From a checkpoint of a small transformer trained on Wikipedia.
Size: 12 layers, width 128, 2 heads of 64 (1 for keys and values), MLP 320 SwiGLU, vocabulary 8192, 4.17M parameters.
Architecture: rotary positions, no biases in attention or MLP, untied embeddings.
Training: a variant of SOAP for these matrices, 110M tokens, 3364 steps.
Each number is 500 + 25 x the weight over the matrix's rms, rounded and kept within 0 to 999. Layers, rows and columns count from 0. Numbers have three digits each.

# k: layer 9 attention key, 64x128, rms 0.133, rows 58-63, columns 0-127
# q: layer 9 attention query, 128x128, rms 0.133, rows 59-63,123-127, columns 0-127
# v: layer 9 attention value, 64x128, rms 0.11, rows 0-10, columns 0-127
# o: layer 9 attention output (transposed), 128x128, rms 0.117, rows 0-10,64-74, columns 0-127
k58:512498505456533510458535447473464542521527491491501544494486529473515460487506514467527486469484472463450480488476501525491495514498522526463497482520475513569456525508501493490474489450447479502523532453485458494439496489521480478519475532556530502511508462503544502534493481516544488497466546520509533473500494501500466509479463486452519479543487456477492480523535466545503496479543
q59:504454503528547465503520499456462570527507486479491491507546422475516473515506444505469527471500446499472497508434492469488503455547475490478503497506491498546471469494482544489484524505513466516472487472485519543527459512523565500509482517496493484485529465496479516511473481497547538506501490507489535517460502501498509538507536473472493447471528518446557557502541494499508507470587
q123:456498489485498497493514520495532499511503488484501493528491475494526492518474552519519477527488504490521490506505506511532529507478489531477539457506491496489514505510505507483503517508482488490527549452486496495509503493518483493498510513533521478458492536456518519516490531503534478514476512475518473489516462497467519478533479546507492514478503514533493539535465494516484482532482
k59:520476497463478484499479483477530569489482460550493523480478463498495522506551529500507477520495501568508491517490538490536481512473484488501475495502479520517460524501462510464489488451486522466515514507531485518500485552496512518505484504500469516516487493469545503552478517510488536544514554501476566577487490521514489501508530549506493551512519501472515470492514515461558525458513
q60:469468519495487501479543488502488523461514495525471499534504488499522492547486491501489525555494485500539518494529458481541518532506551500531503480514484512476483534528460502502540475482482495507483512524507485476500539533487486469541525468529494541528471471499506527552506483490469512487488483505509422526567495544514489530485514560528502471526526511512527559504495498483505505475502
q124:503526514505540525456447460504492505513511483482523508547500526499513509488490496527487528491500456474492481513473477526508485507487506516486471482484456518470557499504486491530496506480483478516484560492493474519517454562503522485494486526483517534457567483514481500529467503512508458486467490492511521458521479492487479501507522458495518500516482474482539507518532508515508451477508
k60:493517570488494541489497562507462542479515515496502507526479489505567491488531514510476430557478515527493518535469407513459531487506501479532563513509537494523512502559464501485478487498506473565483536498500484495539504484492512500494513516501482502528502511512499549501469534489512524523575489510438514518514521535517481524509484494457514492483505470496487517465501510523489480492467
q61:482506538506497518460474485535500531546554518503510481531524427464531459484500480523490513495524525476535518554517484527518464490549473497479482471541513445508476515491550522467525480546479525490500515546490545465474512467510515513487524502517460484486498471484474471496493480473479467489546517479528553500445497469455540521463485506505473470504465549536447454514536497537520485487433
q125:500503468503466487484485509510506547518511542536481498501482515495456522509527504507483480501509507527503492484479491522513490487491447483499493475519513445546517515504507486490511534516527531553485530480479505525524504503492526514503493535452515454452517493532518538548519515501462517528534471550482503501485528514484516495499516527508474529514479498458509512498487542495481502475487
k61:489483489477502495503539490528513462471466520534476460501520504542490539513528452521514506493470491514513501515491506519514529486508535538547483491490515522495482522445512499506530465501541495471498506477500485504539524484500475498516553519494500481475432506498530521490505503509535494505536504475468495476491517484512493482490477516504511478473483562498534485480496467508475505507493
q62:530479544497573532516486506491456544475505459500487552497541556490508487525474474580531466467497509505496490498523459538470503504509489476493518504458481549509483478552520492473550506464488491438553551479518509513529502545545586474507544503480527493516516490527460477444520537520514457465469516455542484438526492447505500512479508440468515476508529544510507518572485542568545537508503
q126:488487506505549539491489515506475500491488515498506517528501493485518492525506535509477513534492437495531513488466482482502502507520505490473534510510528487504465483509485484485473520546476498481521502504533458499478500475505495519486469497510523469499510481514507445513487491509535502519499498458534518486479517486529493548487493494505470511501512500485511471515512515537478500504534
k62:468480450518537487454503532493523511492520486468483564483520484527508496514505488521486470537457512564496468536486489528520510486549506523540483517496521516540446503487521508450502484497507463533501534519532522507455484513500530516454528526471440505482452520512542505465509502506461476499494502494512522506442495513504467506470506488473497494502511543506498521504525508520519465524466
q63:466529487500525486497486469526513469455452501498456502496489471513490517521480504481535538506512467476540498506495538467494469478486516536537524475509488540482474486472489522572501477468545482507458464536520529534510451491524474517497533447457548510536504514511474478516490536494542510508513431514479515537509519522568480490521504505516482521492439483471522495527505528445483520501485
q127:480501535447518482509519477533496496487501566498503459484485486521507545472532519517476478500461531526522526507467529476504510516450505510576534479505502485533505524499480513501519549495529542508434510500482487520502503523457559481494485469518508466419482506433555532540466510457533551501488448530497531535497522563502463504507463529528492499463449481449517479456513511469493474490485
k63:433523493530504471490484470471542524481513482456474489522482476506485513478495487519506512475504481518483528494482523496529531475565508537489556492502478505510497498479531499494483516475526489492494466540503534482539499496476461484469507483493513487492500511442465505525459511523497513518517506535532496556520551513521534508506494482476515523523435494533502484501485549513530486494493
v0:501541546454516479471495484514551516470480463513468477456482482511521507512491435516525524479518548508464492494494524502527456481512495539493476495509473499521509508460514509526492464517509502495502491499453488502488448486478493487507515457542461490537482505533489531510552481465518466498536543511516503465514496482529526486543455500500504487493485519546527493466513491493515508451499
o0:521489545517502444484502517546493490520485463498475537532513509533499494544493471511511517483515488491538493452480453504517525460488474498523466548498455476470532492536508470515471514523499510485473503486453498505505454513469516529503482468520509488463504504542491494462466496503451500492516474512498530521510543499511538525510500542481477474484505464507507534530506515459553482488505
o64:541494491515493544512482463411497455508503536551548450488493515450523454453473516495467492521469460519497453534534517485495509479521494555492499476505527508514470515481488501498490521514493453547505527458488500502490487478495531489499483528472511514522528518499485524494530514516550482511481490485511490506507459508481509472500497493527532538569537527472499479498490492525471509498531
v1:518442487486458530502503461458501501545517453478529508519503470467487492459469462459547544494477525491462478518471508498505499508459515529507535528541492476524529517487547526482533494537495507545496464509515497497525513468504539445510484530503473542500491482504502515501506484476493514459529532499461518493449502520494517480500499505482485456450543486449473490467489498464503501476483
o1:517486503537507500534537482589519530551509502495519529493508489539473490496457501472513538464496491478526519539534517512513480491496521482497494551505535508451530437508473527513505490532475483487548529453548527496516531498512498461524471491496488499492429524516484466491497509521465435494482515544496473506468513498454544513544488486528540486459479557490509532461488479499470524481530
o65:501516473479505535461464531468518472486495505533497470464498481489498512504495498468505498500493533482490495468481521468503525478471481502486511463495495532543494490475489488492514510471529510482510507531493527499505477491515509524516547501468510465513531480493512512501503479523538545462517490502525531510514490457468479467491494502507487498524506488493512470505553506507463486517481
v2:505520527464505555465499512454485549476509453518497514523480494482524503498520492462509544474513479505492494501518526477496489486488530506467525496515482492521527565500511466520488504520493530538527530526474484544461508530485498500499481538500540531518507500505511487504473490516515474511504526518534494468493478536529487472482512472506497498510523533507472464516488499471469464477503
o2:511538513507524502531516489522498469485508508492495520510480468493528528520490505497532500489453503504514565471532515513500508514470507507469427520536444535502574502532501538456496477496529483459462500535485497531477462534466523560511479481504574496504495502472525464479517499469477457484497483528477483502516481492476527550533503468536449499548516508539443484493511526500501495477490
o66:520494489496524473511481532499531518528507483528504512486497487484477517490489473492508461494511521521491466505498531493543449477509471482491530483502516456513471499474509493496487499483546521509517486511513491492506492503496502470469530529505471509499468523538493495544484504540534500489507513493513507479490463502519474477497507543497501527434498507466507492481508498496434495531491
v3:472513515510470507492537546501487498491497526507504498513508526491527510541475487470538481524463509470524501474464524504491483462520477544489455476511508553462561501536497515535512542557516514472507521534500508506477484424502439536489504479498538505507482460543486507457495501511495486429493521482491511513484520509502465535480505536506518517466572479457488461506524503512511532502477
o3:464534521496485517496494481552441526517499511522531461548538490506530533496452493477475482469518526471472495508528435494489513509517514553554504515461527510494531482542523509526516518518532493502480515494503545484519518491444538498476501494451521510492499500503509497451547507504525530479520486510474481481517506541529577535488516478502499537506503475521498489463522519527536494453495
o67:518485497509525487515511501498531491486508483471485527448485483514511509503542504534526498546504482514519505535497550529532512521505534471470484474507475519444472486496518497468493470491468522461501496527500438502459494500585493519509514500531510508516506524460502512507490494508406447526489507493523512530479517512493477471523482508470516508500539532508512513561455482473433516524501
v4:508461483495545493476543498473511518506501511514516473493499519524470485506515494492543506515499486508449514545524506504477472515445430519503508520485508529519516476511468511488477442535535502485474493455467461536504552531500500515492495506525487486477519516447523522476497512467526537492556498511498519553514564505491498557501481509496510516531531509508523489500493527517488489524490
o4:520481519501462458508491476461468490507504512475508504480481481486530450464486516499507522504531508494551518510441515470492485507455505451501503477494491508534472523539523495517499481514507504485522506545478475473471543483570481494492485486520494541466480487452465511509454475513490509513537459519508502507504513533508524457468542523501486548513527561507522536493511558473479492534505
o68:510506492507541541505508489496508513484498458519512514452492492463493497530507497464485479523470502488477507452510448520490468510526492552428527478524502526491490491463459512512507482502488528474513482498500530514551497529475536488480505498472477474519544552481524487524508489510513496521460523467546501452487536443536495495517504492511498470516513470483501478505499490528479508501504
v5:487523487522501528487503454517530503517549546488486484489542467472475496503528536516513505516516532511483485523438500483515499535473514526468500503490453500495525517489549502497484498491504474468472483505504473482484508486509459552476469519447479444462492522486512520493514544484499442526500510502500517499516520536497506531492488444502542515497499469501422504490498488489484516479485
o5:526511525521540476492447528473470516495495496558485501476441494500504488558486529499527510510496476517516525455497469498496519529530537511525535464524540487481485511487441554488496516538466440526489474543451469537538489526505485469462482509485473496501525499492483496510499515515518527494520473479470501516508468535482526500521474490447551476512533497544499482475548494475463494454544
o69:510510498506502497528515504488554520520474492469536525504527508528489490517481496456498510480524520477501499550502488521506509440470472504448448532482493506529497486489494470484517503524483485490522510459515553488486544468491526527524506462504528478511451521493517515507496518513492493488473504523521490513530498480496536501504521488509482513509531509495501491504473506514474529539542
v6:541529479543483475513478512503437489483503504523471487487491548490509502442519505496493506514480472534489456493611441495473466498468449460517518496496512525476523498481542517514499538499499537510524537524484527508537519497523528467486500469498495539522515516490456483534532470530476531475508513517511497479476487498486494496525480503473490543496524487521548530482494493470491501491520
o6:462539536498464489472491528517469481494463517482503498502508489524481507503519461487482449536531522524496481526494503497501451484460460491521508496517494561482481483475520495487491470465518484489479500497508517518548517476542507494463545499528510495504484519541456465499516495527482480472571531499473478477430525465482457469505489471487430512466497477483521508488518521490497497503429
o70:477511475482534503532507451500515469498532511493522494530520512476484483463506497506485469458448481460491493431471528523496515514505501507522530492489499493505514488552500456498470501492532521498483479524533492549510471482472485555556450482469509504504505487481476519496513505474533525531494502492495477486542511502513511498505497517519517461469460497520474483511504457469510517495466
v7:534513557515494485475507478517496476526462468484502464519501480496504480504517508482483551505465549495540540499466555497498497525489474503505525521507499503502512509512504517517473486487479500460517557511506487496438515467488560531504532498531501467536464518500481479504478501484512481501513488507498484522479474470487509482521520501519524470512522518514525510495509512542510537535465
o7:525528520538500487511493481497544495465510509505514515530516534514517435482569477432478471484467461515548478470505544452503486490503510524504473524499461535498548520510538495540514501448526445525479517501537488501500471543530547494476505511489524451475516543498460503487508451444507547486529487499494497514530515487482481503508514520534463458482485485496446491498522471515503514489489
o71:500515490467475539480498535488469519492501496511488501483475513502503489510452494476522490530477532512475506537504428538487505510501502551522494512507518497501481507497452495481485517528460499502517510454457517485482498510560497524509495497543463539507521481475494488514508516535521528499456507486508519497524508523508494536486499504449505522511542509501516511490495540486507498487475
v8:527504515508475490489546500511479502503506505520522527481496491495474492465498495492472526473488450468464509504493495444493502542500466471487471497495489477481523491511515476478519503527519480501503464522466462508510536494510528510496479477490526481498506505437466520523573500520490490522515534512490500533503514497461482482513504485526486489505499461520513525535518503474481459494545
o8:510478470519533487496509470470510489531474501535499502499472489460516473515509483466488479520462499503509503461484469509498442489472501471480501457506507489479486531459470531469504510491517521483503509509514490517461543475538520485477485517521483511513552509486468483521500510494461443521499592509484499533464479449466503473486512497479500484543490511509502492494511489501475533475511
o72:501479571486491529488520498545553506498524510522511476499529503515518482474500480530519499504464523500496477515507546494502522506503515497523514524494523511530501466530515469530505505492491515513534529452509486512597468499490505493498530500472511524507488505489517521520524527497490506487513452487515483486475503498523492509501467488517499478477518490516474500509463487482473491522471
v9:498487532456509496461510505480492500524450512481516490508478458495521511488480453475507535505536464497491572491523464530496484520514540484479503549531481528520429503494504501453481485442479492525501489519524470489536487497493477513419512473459506509507513469476504492490455451488549451486539530479456470490506467483486509507461464501524462522505512491491495449488520489496492520498475
o9:439544512480497469562523495516462486504523536475575493473484526536564510503497519488524479496494501497492482492495494462466512458544495468480502479502509549520525482517490501490480489512474507451521486489476500513539520498511522499479512489496481450525475527450530504520545494526524461512486516523465530518481499517511494486498440466469535535504485540526528512485505498465521486497498
o73:527500519507474549429461504430487470492504472530490506523513486500456513488501498478465528446534500532500501468509541524515505519529482538493493485505479463513488521486519490510513468536537497546486523506524508504457446495496523487479487542508511537489520497541486504511461533511484552515493478484536540456473475504512472535514530496469498518526526499503464512517503507513481472515502
v10:521538457534507498501539484496513492555563495449469492545501515487498479550461460493503540469543495463504522469522483492473510455494453498520510522523490486504485448469521508499478490530526500487504541528474490475536505510491536486492503482497529488488490518480507479521510505535513530538534475506506481504509493526514498544506500499509521504482541508475530501482489503483483486486512
o10:526522516537489471518479520504484458483542519472511465486507527528483516536438472523507506527477542512516529468480497540488436475464491510479494485542486550544502527486482447502514481483503529459557503500498503515529527471435474509461502508518508481497491489479504496455439522507501497497511499518467468470505516545525472467495537494551512485498485510524492498426483524512488514520515
o74:517471554474483490502524457501503509481496481481505518513505501463487470471522499486501500500524523493501505517491490502482521511499480462506516535480540490500494532513493491473503499507453479546499489472489525518511475514555527495533500501508470535461529504485486505525545494480510510509484494527494543508509491458473524493520457519469491487483485488462530496537539481477459463480492